{
  "num_attention_heads": 4,
  "intermediate_size": 512,
  "vocab_size": 8192,
  "norm": "rmsnorm",
  "qk_norm": true,
  "bias": "none",
  "init_std_up": 0.0267,
  "optimizer": "adamw",
  "warmup_steps": 548,
  "decay_fraction": 0.81,
  "max_seq_len": 4096,
  "max_steps": 9288
}
Each number is 128 + 24 x the weight over its row's rms, rounded and kept within 0 to 255. Layers, rows and columns count from 0. The size above them is the row's rms in percent of the matrix's.

# layer 4 attention output (transposed), 256x256, rms 0.0837, rows 22-35, columns 0-255
size [ 71  81  54  75  79  78  70  87  74  74  89  77  75  85]
[[ 99  63 172 126 178 145 106 131 116 139 126  67 146 132 152 136 141 128 133 128 120 133 118 159 122 142 155 138 119 127 132 139 128 154 127 120  76  90 102 120 113  90 132 179 130 172 160 118 108 152 130 131 139 111 133 106  86 126  97 123 110 110 124 117 134 118  87 128  89 150 126 179 128 121 148  88  92 147 117 151 112 137 132 152  78 166 138 153 153 153 144  83 122  63 117 169 138 130 136 112 102 129 136 120 123 120 128 139 141 133 171 131 189 147 158 120  98 120 128 125 127 138 147 118 107 111 135 115 119 140 177 149 150 154 129 159 136  91 130 108 154 132 115 130 136 159 144 147 146 134 134 134 119 134 148 118 121 119  99 166 144 128 142 159 134 125 146 106 181 137 108 128 146 141 157 123  89  98 137  79 161 136  82 125 146 126 138 136  87 152  86 140  89 127 146 124 161  83 146 103 124 133 141 174 118  99 118 172 102 169 106  92 161 137 142 133 179 119 149 151 141 105 138 125 152 141 170 164 164 136 142 101  99 142 127 125 109 173 146 126 123 150  99 125 163  76 154  93 143 157 145 102  99 139 143 138]
 [116 126 122 164 118 149 113  87 154 130 132 111 144 111 127 129 125 126 159 113 113 105 132 184 108 148 128 136 129 103 181 127 102 161 106 101  92 121 124 123 169 116 170 115 149 142 162  90  87 113 112 157 134 123 122  78 150 106  95 123 116 121 111 123 106  99 111 118 129 177 151 160 138 107 123  96  95 177 141  99 154 155 167 147 102 164 154 107 156 142 175 158 131 104 138 118 142 144 152 130  90 159  99 104 119 109 134  93 131 117 118 141 149 105 147 165 104 138 102 110 136 129  90  86 114 139 116 110  87 152 118 101 100 144 125 134 122  88 150 114 135 106  91 105 114 144  91 107 100 163 156 137  97 122  76 124  99 165 107  87 113 149  70 165 114 144 123 101 175 117 121 116  98 120 149 133 126 135  89 140 152 148 142 131 164 142 121 136  66 151 142 141 143 111 148 139 117 130 109  84 143  91 124 115 149  83 107 129 161 117 118 142 159  98 132 146 154 159 116 128 124 133  97 139 141  75  90 111 173 140 166 104 113 139 101 130 131 141 147 107 134 143  91 145 138 108 129 120 112 169 147 137 150 107 148 158]
 [144  78 155 158 123 165 130 149  88 141 116 147 117 141 134 112 170 118 129 106 151 128 132 130 138 118 140 116 104 136 149 120 134 106 112 163  86 102 151 148 138 164  85 152 104 164  94  99 136 133 141 135 145 141 119 155 108 163  95 138 123 198 158  94 118 169 114 117 149  99 127 111 145 118 130 110 144  89 175 101 150 172 128 148 101 147 147 178 152 137 130 145 129 105 117 154 139 161 141 128 131 155 140 110 122 169  98 107  97 123 119 147 109  79 128 154 119 130 126  90 151 130 143 137 133 106 167 109 111 127 175 122 156 144 136 118 116 104 104 102 108 130 135 180  89 130 143 133 146 121 137  88 134 174 114 129  97 135 122 120 137  94 114 131 119  79 140 122 158 134 127 145 139 157 150 147 159 120 155 101 131 108 125  87 139 116 117 131 101 115 152 108 126 132 156  90 168 136  93 115  99  97 181 100 143 137 128  84  71 149 156  93 136 134 123  72 122 112 136  89 106  91 120 168 158 145 110  80 142  97 101  89 140 173 143 112 104 113 150  87 130 134  87  99 115 114 132 129 126 112  86 130 116 122 107 109]
 [ 86  51 184 142 111 170 114  93  64 137 131 159 149 151 110 116 144 151 112  54 156 174 139 157 117 113  98 145 111 132 153 147 106 112 131 108 109  98 119 106 101 109 136 184 146 159 131 136 151 168 108 118 135 117 156  94 117 160 159 152  89 120 153 141 125  99 136 151 120 124 140 172 104 156 119 101 140 137  97 142 131 129 142 126  65  96 134 138 122  95 139 121 144 113  65 128 122 146 182 132 119 163 145 129 158 110 119 158 126 131 120 120 122 136 152 104 100 138 105  89 131 164 159 136 135 129  90  96 132 149 157 135 116 116 135 122 113 154 139  93 141 115 136 130 140 117 192 148 146 130 133  88 108 151 104 107 126  93 136  97 164 156 101  95  96 111 139 119 144 114 129 136 173 120 175 133  98 131 135 121 104 140 147 116 122 139  91 147  70 106 135 148 109 121 149 111 194 120 155 128 161 139 157 107 115 131 116 159 107 127 118 142 127 120 143 140 129 138 117 120 187 136  97 130 120 124 133 154 152 125 121 124 122 122 151 133 113 132 107 164 114 121 111 144 119 144 158 110  83 134 152  94 134 132 130 127]
 [ 96 123 128 104 118 135 113 106 110 115 143 117 102 122 113 129 124 123 209 167 201 126 136 156 123 131 161 108 110 104 129 110 169 118  98 147  92 123 106 164 122 170 116 118 132 105 154 130  92 182 111 133 118  99 122 136 104 129 145 132 116 144 127 101  58  93 111 145 119 116 134 111 135 148 120 153 110 131 130 157  85 113 152 205 162 122 111 131 120 128 132 122 158 148 109 145 177  95 141 108 144  79 169 140 131 107 123 116 114  79 111  84  85 125 124  92 115 121 121 134  91  72 127 111 104 117 130 136 167  96 117 149 123 129 103 140 134  88  88 147 126 124 155 120 128 121 118 139 160 131 120 135 133 124 130 146 138 162 101 115 115 140 166 126 141  88 114 133 127 125 124 126 143 119 132 115 106 134 110 140 176 122 135 123 136 140 135  86 163 143 122 162 147 165  85 124 113 128 104 129 112 178 107 142  87 154 144  92 112 116 124 103 139 111 128 182 153 159 137 105  85 145 110 125 172 109 142 108  96 137 109 147 109 177 123 135 121  92  77 121 124 105 154 128 105 129 137 140 140 141 125 157 130  72 150  93]
 [164 167 100 113 162 127 109 170 131  99  74 138 147  79 149 112 126 110 145 127 123 120 124 132  93 171 132 159 124 111 147 131 147 150 119 140 145 110 158 161 153 159  91 107  83 154 128 117 118  82 121 132  93 160 138 150 143 141 105 119 162 173 114 130 120 145 128  87 137  91 102 138 139 126  93 134 159  98 192 151 146 147 130 105 157 152 150 124 159 155 132 123 143 103 155 181 105 131 107 131 132 107 135 146 118 136 117 116 154  88 108 142 110  97 100 135 159 103 146 179 156 128 157 130 145 121 167 142 138 138 169 131 145 163 153 132 118 135 106 129 162 106  71 122 103 145 136 118 158  79 137 124 133 139 141 167 119 120 127 171 160  97 107 127 151 108 128 169 157  79 160 161 121 142 130  97 142 119 145 126 111 114 114 127 138 115 156 107 110 102 122 117 142 142 156 100 112 129 105 143 112 104 157 114 156  91 114 105 100  95 104 123 134 101 110 135 107 118  97 124  74 110 130 116 114 139 143 155 149 100 116  98  95 125 138 161 116 131 133  53 131 118 122 112 123  67 141 137 118 114 103 158 141 114 176 163]
 [ 88  97 162 150 158 126 127 119 134 138 113 123 110 149 128 124 102  95 101 124 146 114 111 135 119 117 128 119 135 134  92 149 142 145 128 100 129 116  82 142 143 103 122  92 161  98 156 140  96 105  96  86 121  94 147 131 135 123 176 179 155 126 165 136 146 115 129 167 124 128 102 156 116 116 157 173 127 115 134 128  82 128 103 108 138 114 172 149 128  75  89 133 103 127 125 119 155  95 113 125 154  89 105 150  99 134 140 147 100 116 108 119 123 134 170  81 147 107 150 113 140 104 101 120 130 143 105 128 172 114 105 132 117  96 122 125 124 145 166 115 135 169 147 183 133 143 142 117 119 161 126 154 146 160  90 150 158 109 148 116  99 147 133 146  79 150  98 124 139 133 102 184 135 118 134 114 127 120 154 153 144 171 203 127  88 184 101  93 114 120 159 153 151 121  98 149 121 131 158 153 126 136  94 130 140 114 103  55 151 113  93 183 119 145 134 154 130  81 128 150 113 101 118 103 109 178 139 103 132 113 113 167 119 122 146 123 142 117 115 144 111 139 100 111 170 113 114 135 107 116 146 153 127 150 118 129]
 [151 131  96  77 134 116 122 139 150 134 144 156 139  96 112 190 104 125 132 142  80 151 124 107 149  89 138 143 136 126 111 139 109 150  94 152  95 115  93 106 152 120  91 111 125 163 140 163 104  96 124 139 120 135  78  88 164 100 128  69  83 119 172 125 107  98 122 142 111 183 151 135  87 102 122  89 123 153 127 148 124 148 134 102 113 117  74  89 113 114 112 111 152 152 138 107 155 125 127  94 116 103 125 156 109 113  99 126 117 146 136 148 146 126  94 152 144  99 128  96 124 162 132 150 127 125 135 179 116  72 123  98 120 126 157 135 108 118 119 163 151 150 159  99 172 117 104 111 100 125 138 103 170 106 121 130 154 112 136 131 130 133 111  90 133 170 127 123 120 120 119 149 141 146 129 121 140 153 134 131 117 119  95 158 122 149 163 145 109 116  92 147  95 105 153 166 158 146 147 131 120 132 149 135 120 109 185 182 161 162 139 124 152 141 161 159 114 123 150 138 148 164 131 154 164 133 118 146  89 146 159  93  97  71 118  98 155 135 128 142 109 134 171 135 146 100 101 159 118 129 166 115 108 127 120 104]
 [115  89 159 112 131 138 114 126 129 125 115 132 150 149 133 132 102 126 137 149 145 127 113 116 161 114 123 130 114 112 124 116 121 103 120 111  93 141 106 122 149 121  94 134 155 141 141 143 112 126 135 101 120  61 112 140 114 167 196 113 103 138 156 138 117 131 143 185  83 122 153  98 123 136 129 159 138 114 138 113  89 161 108 148 146 140  78 135 122 116 108 123 131 116 113  95 140 152 140  88 125 110 138 107 167 145  95 126 116 138  83 138  95 140 121 113 125 132 114 119 127 102 150 146 136 122 120 142 189 140 162 135 123  83 139 112 128 126  85 103 108 121 193 107 115 125 210 150 102 124 128 110 120 163 123 114 115 100  82 102 159 143 116 113 108 128 102 188 117 137 107 177 146 122 113 138 191 129 138  88 120 141 154 142 115 102 133 126 173 106 130 137 127 104 109 118 173 147 129 149 161 113 155 118 125  70 180 120 144 170 157 118  70 132 140 142 117 114 135  88 153 108 151 123 106 131 119  74 130  98  98 111 122 119 137 118 145  85 103 145  89 104 128 105 127 130 111 179 161 154 117 128 132 141  97 103]
 [110 118 160 113 154 141 107 118 111 128 166 145 146 117 136 135 113 126 171 153 153 111 135 136 143 143 127 168 101  87 154  97 151 158 164 105  89 168 127 148 131 121 123 143  78 169 102 134  75 161 125 108  98  90 132  94 160 115 138 102  83 119 123 139 104 118 104 122 101 107 135 142 142 168  86 121 138 137 136 137 101 143 129 194 136 143 118 138 154 184 129  92 161 101  95 156 161 154 162  95 119 147 151  86 130 132 123 129 130 117 126  86 142 123 173 101 107 130 107 139 127 120 124 152  75  76 149 111 159 136 174 151 116 164 144 153 147 105 136 111 131 119 120 103 130 155 160 154 136 111 175 123 131 152 142 157 112 140 126 137 171 129 128 162 134  88 143 111 156 126 119 141 175 106 164 134 125 114 153 147 134 111 151 129 153  94 145 150 105 125 154 132 141 123 143 140 103 120 132 127 161 114 161 118 115 146 147  98 134 142 126 143 132 126 158 146 137 108 150 142 125 156 144  93 130 109 122 140 111 121 136  92 111 195 145 109  92 137 131 108 134 157 104 101 144  86 165 114 174 153 202 148 150 109 140 139]
 [163 122 127 131 138 124 106 145 113 129 138 173 166 174 107 130 166 131 118 106  55 117 157 136 149  79 126 122 162 134 153 110 106 102 187 145 144 136 145 123 150 114 147 137 154 138 188 117 133  81 149 157 137 147 122  92 128 132 155 135  58 125 111 130 173 160 165 151 134 152 167 146 139 107 110  95 134 140 131 125 104 117 115 108 126 145 133 157 147 135 125 133 124 136 139 105 143 161 161  84 148 136 133 120 166 134 137 106 120 167 156 125 177 151 129 128 149 138 168 121 114 109 117 153 127 145 106 172 141 129 192 120 148 143 141 148 118 158 124 179 161 161 120  92 119 135 150 171  87 147 134 148 111 130 117  94 157 117 176 127 132 162  97 142 107 150 105 138  97 126 166 121 131 130 115 134 111 135 123 133  95 146 114 157 159 108 155 148 128 140 151 100 113 119 132 161 142 124 131 141 161 132 141 120 132 125 153 174 122 156 143 120 194 141  97 105 171 113 129 169 131 147 129 154 112 140 169 131 141 127 134  70 109 122 122  94 117 141 105 138 104 169 172 144 140 164 104 146 133 118 122 109 157 147 148 153]
 [104  65 161 118 143 140  93 118 113 154 101 117 102 150 137 140 115 119 105 167 100 148 139 131 141 101 152  91 129 135  83 126 127  98 142 149 113  99  75 109 103 101 123 100 170 132 139 152 162 141 118 100 147 130 120 106 133 147 149 155 134  94 174 105 120 115 149 163 136 167 161  97 109 127 194 122  73 153 114 122  98 120 141 137 129  99 128 139 117  91 136 128  85 125 124 120 139 143 134 111 168 126 148 130 116 122 140 114  97 176 133 124 125 126 125  95 134 122 110  94  64 112 145 150 135 126 104 151 135  99 169 163 131 113 110 116 132 139  98 156 127 143 155 135 172 116 184 149 112 160 134 161 150  86 111 110 182 101 135  93 130 150 128 133 121 128 134 121 128 134 119 110 129 152 163 139  83 183 100 115 106 175 112  94 119 145 124 136 142 125 126 136  90 113  87 154 172 123 143 136 116 161 117 136 106 155 120 171 140 150 163 148 140 134 154 135 133 137 160 141 140 131 148 157 159 137 109 125 117 166 113 133 124 130  83 103 143 136  87 188 126 130 123 116 116 182 123 150 114  95 118 123 136 155  96  86]
 [112 111 113 156 129 136 143 130 103 108 113 126 136 142  88 124 117 106 152 107 139 130 107 128 124 145 122 113 160 111 172 117  78 116 160 102 124 108 112 104  81  90 138 139 149 138 136 169 150 166 120 185 152 114 164  87 118 131 136 142  82  98 115 142 118 101 133 175 150 158 140 136 125 121 167 119 145 130 113 120  99 101 135 166  92 123 110 142 121 105 121 147 153 126 108  94 149  86 153  86 113 146 146 158 140 111 114 131 138 125 122  89 153 138 155 106 123 127 114 117 113 148 110 150  95 141  75 102 170 132 170 130 117 138 115 140 149 118 162 100 120 139 152 107 132 133 137  97 108 140 120 121 107 102 162  89 183 145 147 132 124 147 118 120 120 175 129  66 127 146 143 101 135 109 139 134 105  78 147 117 126 116 149 141 119 152 114 138 109 160 129 151  94 137  89 127 154 114 142 109 123 153  78 140  82 128 133 190 134 123 120 116 176 129 111 116 135 119 107 142 150 182  85 121 157  85 149 140 145 111 176 144 142 167 116 114 119 169 127 163 123 155 163 176 114 153 184  79 135 142 154 105 124 147 137 144]
 [138 122 139 128 159 118 104 151 134  95 112 111 142 136 114 159  95 129 173 145  97 120 108 144 153 121 165 131 150 115  92 124 136 129 160 129  69  90  84 152 106 141  88 148 131 167 127 130 132 143 127 192 168 123 149 137 123 119 123 138  99 103 106 101 117 115 132 129 136 134 116  87 123 149 181 131 115 115 125 166  93 131 115 145 160 204  94 119 132 142 103 103 155 124 155 117 138 109 128  93 127  98 114 133 138  91 126 160 128 153 153 105 153 118 121 126 145 150 142  97 110  99 132 170 110 140 147 165 153  99 129 145 154 158  94 171 167 125 128 147 162 136 151 124 115 131 138  98 126 131  78 151 125 114 154 133 151  91 130 136 139 100 149 157 158 142 164 103  59 139 125 145 131 114 138 123 139 128 130 128 149 129 113 113  79 153 149 151 134 149 115 139 117 156  82 186 102 116 158 163 120 166 124 147 119 165 166 148 171 122 111 125 168 131 136 136 165 104 186 170  88 164 127  85 146 151 160 145  94 128 140 110 102 110 126 120 129 137 105 130 102 154 141 129 151 146 135 126 145 163 158 119 137 114 126  96]]
# layer 4 attention value, 256x256, rms 0.0875, rows 23-35, columns 0-255
size [ 97  61  59  89  69  65  92  83  80  85  67  67  90]
[[127 128 130 133 157 134 123 137  78 101 111 189 135 129 175 139 133 117 112 122 183 131 136 111 163 119 158 113 129 126  58 116 146 115 159 123  67 119 118 123  89  94  87 114 130  96 123 142 145 120 138 104  99 114 149 211 100 121 154 130 124 103 147 163 107 115 130 158  91 108  95  79 131 132 113 153 213 116 104 123  99 103 117 138 117 125  87 100 126 127  70  88 132 135 115 111  98 173 105 130 165 125 149 113 125  87 117 156 173 123 119 111 143 140 190 144 124 156  90 120 103 118 101 156 124 117 116 118 158 123 120 108 143 148 120 132 163  89 121 140  72 164 189 149 129 130 123 151 133 112 113 102 166 137 145 112 150  80 134  93 132 119 106 127 121 155 150 171 103 133 142 113 110 126 119 132 140 134 155 101 150 140 125 112 108 114 145 121 157 140 108 124 127 114 114 150 136 115 131 144 153 138 145 129  99 147 133 147 126 143 129  96 133 132 145 139 108  90 118  98 156 147 132 115  90 124 154 111 122 117  95 127 115 155 156 134 163  92 112 156 126 100 144 132 123 117 137 127 127 117 151 109 117 169  94 130]
 [120 144 121 118 121 119 170  30 174 176 141 104 111 130  68 168 123 122 105 136 121 142 103 127 163 116 155 119 124 108 113 143 155 148 170 144 134 163 124 106 126 106 172 122 128 115 145  91 141 131 145 140 103 135 161 154 106 126 158 126 136  93 140 166 140 138 141 141 115 132 153 117 121 131 140 139 103 139 120 109 137 115 164  90  87 139 137 116 159 140 168 144 120 118  67 118 130 111 123 131 122 153 149 139 139 100 153 141 135 137 148 146 140 152 158 133  89 112 143 143 111 109 131 172 141 130 132  93 142 120 136 114  81 125 144 106 145 143 134 127 151 139 133  55 178  71 123 134 122 121 110 144 107  95 112 114 117 142 163  79 141 110 126 124 123 117 103 117 122 144 173 122 143 117 140 108 141 126 111 138 136 123 126 133  89  94 135 136 165  92 129 129  92 108 150 113  80 158 128 114 133 152  88 123 140 140 144 152 137 124 135 128 112 141 135 127 129 130 156 136 185 129 113 106  73  77  87 134  88 133 166 172 133  97 106 142 131 152 114 194 192  74 116 115 137 130 118 105 127 136 117 130 127 130 111 168]
 [113 139 131 107 169 120 159 118 121  51 136 163 129 117 146  90  27 135 156 123  96 124 115 136 126 128 115 136 137 130 116 138 132 130 120 122 159 140 131 113 135  82 115 127 125  91 117 125 118 130 143 104 138 118 125 114 169 143 140 154 164 168 148 111 129 166 110 107 122 113 127 120 129 111 122 135 141 123 198 141  93  99 126 116 205 150 142 138 127 129 125 101 102 157 182 150 149 173 151 134 144 112 116 173 115 141 152 110 108 143 100 111 142  97 107 140 108 164 157  99 119 106 132 119 129 138 129 113 112  78 116 153 151 139 132 126 101 148 149 146 102  71 119 135 142 145 140 193 135 170 122  94  95  99 126 148 108 117  94 173 104 120 174 141 167 113 147 121 141 133  74 156 130 142 125 128 133 157 171 134 146 142 114 162 161  85 178 141 179 128 143 127 146 115 134 122  79 173 110 125 142 106 152  91 126 129 132 128 161  88 131 167 130 106 128 121 124 127 124 126 131  94 124 144 158 159 137 126 136 137 155 136 133 151 122 107 116 131 128 115 112 151 115 111 114 144 103 116 107 114 111 131 105 117 160  88]
 [ 98 108 126 128 141 171 158 146 156 164 126 125 116 147 138 165 103 128  85 120 103  98 119  97 123 135 130 145 110 167 103 154 107 137 146 125 112 157 100  99 126  87 107 131 132 173 135 152 140 155 128  96 143 119 101 149 154 120 128 126 129 141 100 168 135 139 150 127 168 140 121 115 152 126  90 141 160 154 123 123 131 153 143 102 150 134 130 120 113 143 133 115 129  77 180 125  66 141 118 144  71 138 102 128 127 163 158 140 171 158 138 174 196 126 112 145 152 114 154 121 136 140 126 122 156 151 125 113 105 128 124 174  98 110 167 134 151 119 127 115 108 141  85 122 127 128 138 166 111 120 102 116 110 113 118  99 105 107 139 123 159  85  93 116 123 175 111 125 123 132 158 165 126 113 154 132 139 104 141 155 102 111 131 112  87 149  76 117  93 109 141 108 103 154  91 142 164 138 141 130 140  83 112 125 162 134  94 131 142 137 138 125 145  98 141 132 160 133 107 175 154 123 144  88  31 151 140 147 143 122 127  67 124 115 169 121 135 169 153 115 109 125 123 112 141 116 126 168 134 142 103 130 140 155 139 173]
 [160 186  74 122  89 129 159  87 165 154 114 121  95 148  87 156 168 106  74 134 149 114 140 142 150 109 166 140 122 146  96 180 152 148 169 128 109 126 116 156 121 117 108 120 134 133 118 160 150 160 134 117 154  97 125 131 121 111 172 107 143  93 118 187 146 121 115 149 123 135 119  99 123 152 132 169 141 124  77 125  84 145 143 104  47 149 134 106 111 121  86 125 151 123 110 140 121 139 137 118 104 141 110 109 141  83 114 164 138 150 152 167 128 136 166 156 108 130 106 145 127  82 107 136 150 158 156  92 158 142 149 124  91 131 124 146 121 124  90  92 103 159 126 137 147 105 118  93 117  68 116 178 147 109 117  86  96 131 119  81 132 111 130 147 129 122 141 122 100 112 156 107 124 121 136 138 127  96 148 139 135 159 116 115 118 120 166 100 146 110 124 116  85 120 129 125 154 131 134 161 143 139 119 154 131 148 159 143  73 147 132 138 115 123 111 134 125 119 114 131 167 129 114  90 103 107 109  94  91 169 115 129 131 140 138 124 118 115 122 185 155  93 135 121 126 117  91 100 159 132 120 113 137 117 108 138]
 [134 131 124  96 134 123 121 158 105  96 114 118 154 120 221 105 149 162 156 100 157 141  98  79 115 164 133 117 122 180 151  93 118 104 129  99 152 119 145 161 130 113 133 148 116  93 106 121 127 145 180 129 134 128 100 141 126 151  91 154 124 156 139 127  89 121 131 101 130 160 103 134 144 136  78 121 119 114 152 122 148 140 127 169 126 123  76 109 114 140 141 130 117  97 129 160 112 127 103 122 126 104 113 127 159 109 116 150 149 107 105  85  85 123  94 173 131 130 133 134 130 164 131 129 142 102 131 143  87 130 135 156 176 110 109 151 104 100 105 153  94  72 131 147 120 115 129 134 131 141 133 111 100 154 182 116 100 143  90 183 186 148 169 116 151 105 120 160 144 142 135 101 119 124 136 132 136 106 125 147 107 120 125 154 173 106 203 172 104 139 138 126 145 127 112  97 119 156 107  52 149  99 155 122 145 128 131 138 118 115 127  75 138 148 127 129 119 141 138 129 114 121 146 152 142 129 170 168 137 147 139 112 118 166 133 146 137 108 126 106  97 144 124 123 117 108 157 128 128 152 161 108 102 155 119 150]
 [137 138 126 143 130 152  99 165 130 134 105 164 158 139 131 115 145 125 120 127 148 116 153 142 110 165 144 110 125 149 193 134 145  83 139 118 166  97 157 120 108 168 153 129 137 129 135 132 132 141 101  85 128 139 133 116 142 147 142 143 116 145  98 112 144 151 142 120 142 121 138 151 130 148  85 115 129 110 146 109 151 155 127 169 134 105 143 118 161 132 128 136 118 102 159 144 131 126 128 163 155 109  96 105 152 118 140 144 161  90 139 110 125 140 142 118 129 118  97 118 142 145 131  80 161 110 113 132 146 132 142 176 156 127 114 110 121 142  96 107 134 107 118 124  96 137 137 116 118 116 126 146  96 156 141 157 114 208 136 127 171 111 144 135  98  82 152  99 124 110 150  83 119  62 137 148 103 100 124 147 125 142 152 103 127  94 128 131 154 173 128 125 136 130  98  94 179 114 105 118 129 129 101 154 160 128  82  97 107 134 122 108 117  43 139 108 135 144 111 108  82 134 137 152 104 126 159  92 149 114 116 114 154 188 117 159  80 173 127  35 103 133 152 137 121 147 137 127 125 140 121 148 159 155 164 162]
 [123 159 139 105  85 144 120 107 142 168 146 108 101 116 114 167 128 134 149 120 108 135 117 141 115 143 149 135 108 149 180 141 117 108  89 145 168 147 144 139 122 120 178 137 127 126 121  91 122 127 111 145 143 146  93 123 137 159  86 131 136 131 161 101 130 138 139 106 169 159  98 114 114 136 134 114  90 162 163 111 158 107 129 127 167 147 172 116 107 142 168 138  93 120 158 160 163 107 140 180 169 104 118 137 128 136 116 129 106  69 113 150 184 122  84 120 116 118 145  82 138 137 151 126 151 127 125 103 113 116 121 130 133 128 130 141 107 127 145 126 136  72  95  99 129 145 150 117 133 159 138 119 102 121 124 104 104 190 122 158 122 141 172  91 159 111 123  96 167  85 127 166 114 134 168  96 121 128 122 185 118  98 117 117 117 148 106 162 107 142 156 123 148 128 139  99 100 129 117  75  86 120 106 104 124 119 111 141 136  87 126 154 136 116 120 119 164 147 122 149 115 137 118 144 176 146 162 128 108 139 179 148 139 161 112 175 119 177 143  99 180 105 107 131 139 101 142 141 127 171 128 146 133  93 162 143]
 [126 153 117 119 124 141 165 110 165 118 136 130 118 169 109 106  71 124  98 117  97 117  99 117 109 126 115 113 115 170 121 135  60 107  98 122 134 146 116 117 128  64 127 112 134 143 125 148 130 125 151 124 150 102 116 186 126 120 132  96 154 102 141 135 137 136 119 150 114 129 119 101 125 126 152 164 145 146 148 109 104 109 122 109 145 127 144 123 111 147 143 120 110 171 160 107 127 165 119 162 122 107 157 147 141  90 143 143 151 133 152 190 121 111  99 128 139 164 140 108 102  99  77  83 131 147 117 118 170 126 133 161 111 102  95  98 129  91 116 119  75 115 148 163 141 105 155 110 136 152 128 112 131 109  91 111 133 107 130 146  76 104  92 138 132 153  98 124  34  92 148 127 102 121 142  98 148 110 117  82 150 134 131 137  99 129 105 150 147 167  98 116 107 140 128 153 199 153 128 118 141 114 110 117 129 141 108 153 141 142 114 143 121  86 106 121 137 126 123  95 134 145 114  98 116 161 162  55 146 100 136 130 164 111 137  96 166  96 112 134 146 117 166 144  99 140 128 130 159 155 146 142 123 119 142 147]
 [102 117 146 153 114 164 114 119 128 189 167  88 139 125 102 121 157 128  92 142 139 120 107 107 132 130 125 117 125  93 157 156 156 164 132 132 134 124 113 146 152 162 118 112 119 143 127 147 139 122 139 137 166 103 109 154 157 142 103 115 162 156 146 107 128 129 105 148 132 130  64 129 108 135 126 126 110 149 126 125  99 109 122 144 107 126 144 114 138 110  97 125 133 163 126  76  99  96 133 165 104 120  88 104 151 129 131 136  99 106 131  75  95 120  78 125 132 133 119 127 138 128 133 151 129 124 146 133 128  53 139  71 100 124  86 129 180 111 136  84 168 114 118 187 136 126 135  79 146 101 148  82 176 116 127 140 154 165 100 156  90 108 168 130 144 110 135  87 113 130 109  70 103 109 105 111 121 123 108 105 140 104 154 146 120  94  91 168 109 167 134 135 152 130 139  91 122 105 127 130  82 134 121 161 139 121  69 132 127 130 120 138  92 128 114 119 137 133 126  97  93 147 123 115 146  91 120 106 135  89 196 144 142 136 103 127 148 116 149  96 139 114 121 137 151  91 144 127  93 141 118 140 114 107 120 168]
 [102  96 145 135 133 115 128 154  92 107 126 144 151 126 183 113 109 147 146 133 153 116 133 118  73 147 125 126 118 150 170 113 112 137  95 108 162 130 155 118 145 115 145 154 122 125 118  92 125 118 103 118 138 153  91 152 138 160  98 143 117 186 125 109 116 127 166  97 145 116 133 161 129 112  88 107 142 147 166 125 147 110 117 140 189 127 136 123 159 122 136 106 123 116 170 123 135 139 113 131 156 122 118 159 110 183 167 121 105 138 122 109 180 104  85 132 168 130 171  93 140 184 125 117 119  96 110 169  79  95  87 145 177 126 144 110 136 113 136 155 143  59 121 132 108 137 158 156 140 161 141  86 109 145 167 116 125 119 126 201 123 150 158 120 135 128 135 114 151 130 120 125 122 120 109 119 135 122 124 123 109 110 125 140 136 130 109 171 119 131 127 124 133 131 110 105  65 145 137 110 113  97 156 118 162 140  74 111 143 113 126 117 162 101 116 132 119 127 139 140 103 118 118 135 118 159 147 165 163 107 157 125 149 134 119 144 131 138 124  41  89 153 123 142 126 113 154 152  99 136 101  97  86 149 147 159]
 [114  95 158 130 179 116  63 164  89  73 122 110 181 153 184  92  93 132 143 136 101 159 150 161 101 136  96 118 128 100 128 137 114 142  88 118 130 145 133  95 128 188 149 146 120 125 146 119 108 118 126 107 109 154 133 121 125 141  84 158 159 163 117  92 131 120 108  91 124  94 112 150 125 114 117  80 104 133 187 139 106 113 109 148 190 110 138 146 136 148 132 108 131 118 182 122 141 140 120 135 149 112 121 166 130 147 146 156 118 115 137 108 132 129 123 130 156 126 141 114 119 171 109  86 115 137 153 146  96  94 109 172 182 145 133 132 139 129 165 140 138  88  95 152 107 152 132 148 157 133 127 102 147 128 107 152 133 124  54 159 105 124 146 144 145  70 152 123 147 134  85 173 113 131 121 134 152 155 141 138 132 140 120 138 123 123 133 142 122 130 130 139 137 134 118 124  84 184 150 126  98  89 148 120 134 150 127 135 165 150 116 124 139 126 148 113 130  88 127 116 109 101 125 116 111 149 138 156 147  85 111 111 140  90 124  95 119 134 149 131  86 113  72 125 139 110 150 127  99 122 124 143 106 149 159 114]
 [117 103 131 155 137 142 122 159 109 141 133 167 179 116 154  82 101 127 129 130 131  97 158 119  88 152  94 113 131 151 163 126  97 140  84  98 214 137 138 155 169 188 131 114 119 124 111 140 140 116 135  86 117 120  84 133 141 166 114 150 131 160 100 119 132 129 142 109 151 115 167 176 137 119  72 110 124 100 150 144 179 135 107 164 131 133 163 139 169 128 138 147 132 120 157 126 158 118 132 129 117 118 121 123 159 155 116 144 112 115 111 153 115 182  95 114 117 115 150 166  95 157 121 121 140 139 161 149  94  91 131 162 105 124 143 134 129 138 144 108 150 101  90 141 128 144 134 144  87 116 149 160 110 151 123 159 126 168 114 168 170 118 138 122 126 139 124 164 136 143 138  83 134 101 105 133 119 113 120 126 124 125 129 152 152  87 105 143 126 150 127 132 113 124 126  82 116 152 106 127 125  78 147 166 154 110 141 118 133 158 138  92 139 135 117  98 123 134 120 126  82 104 115 149 131 142 155  74 140  86  94 102 131 116  92 148 137 152 138  67 121 143 146 130 115  88 143 145 108 130  95 149 150 128 150 186]]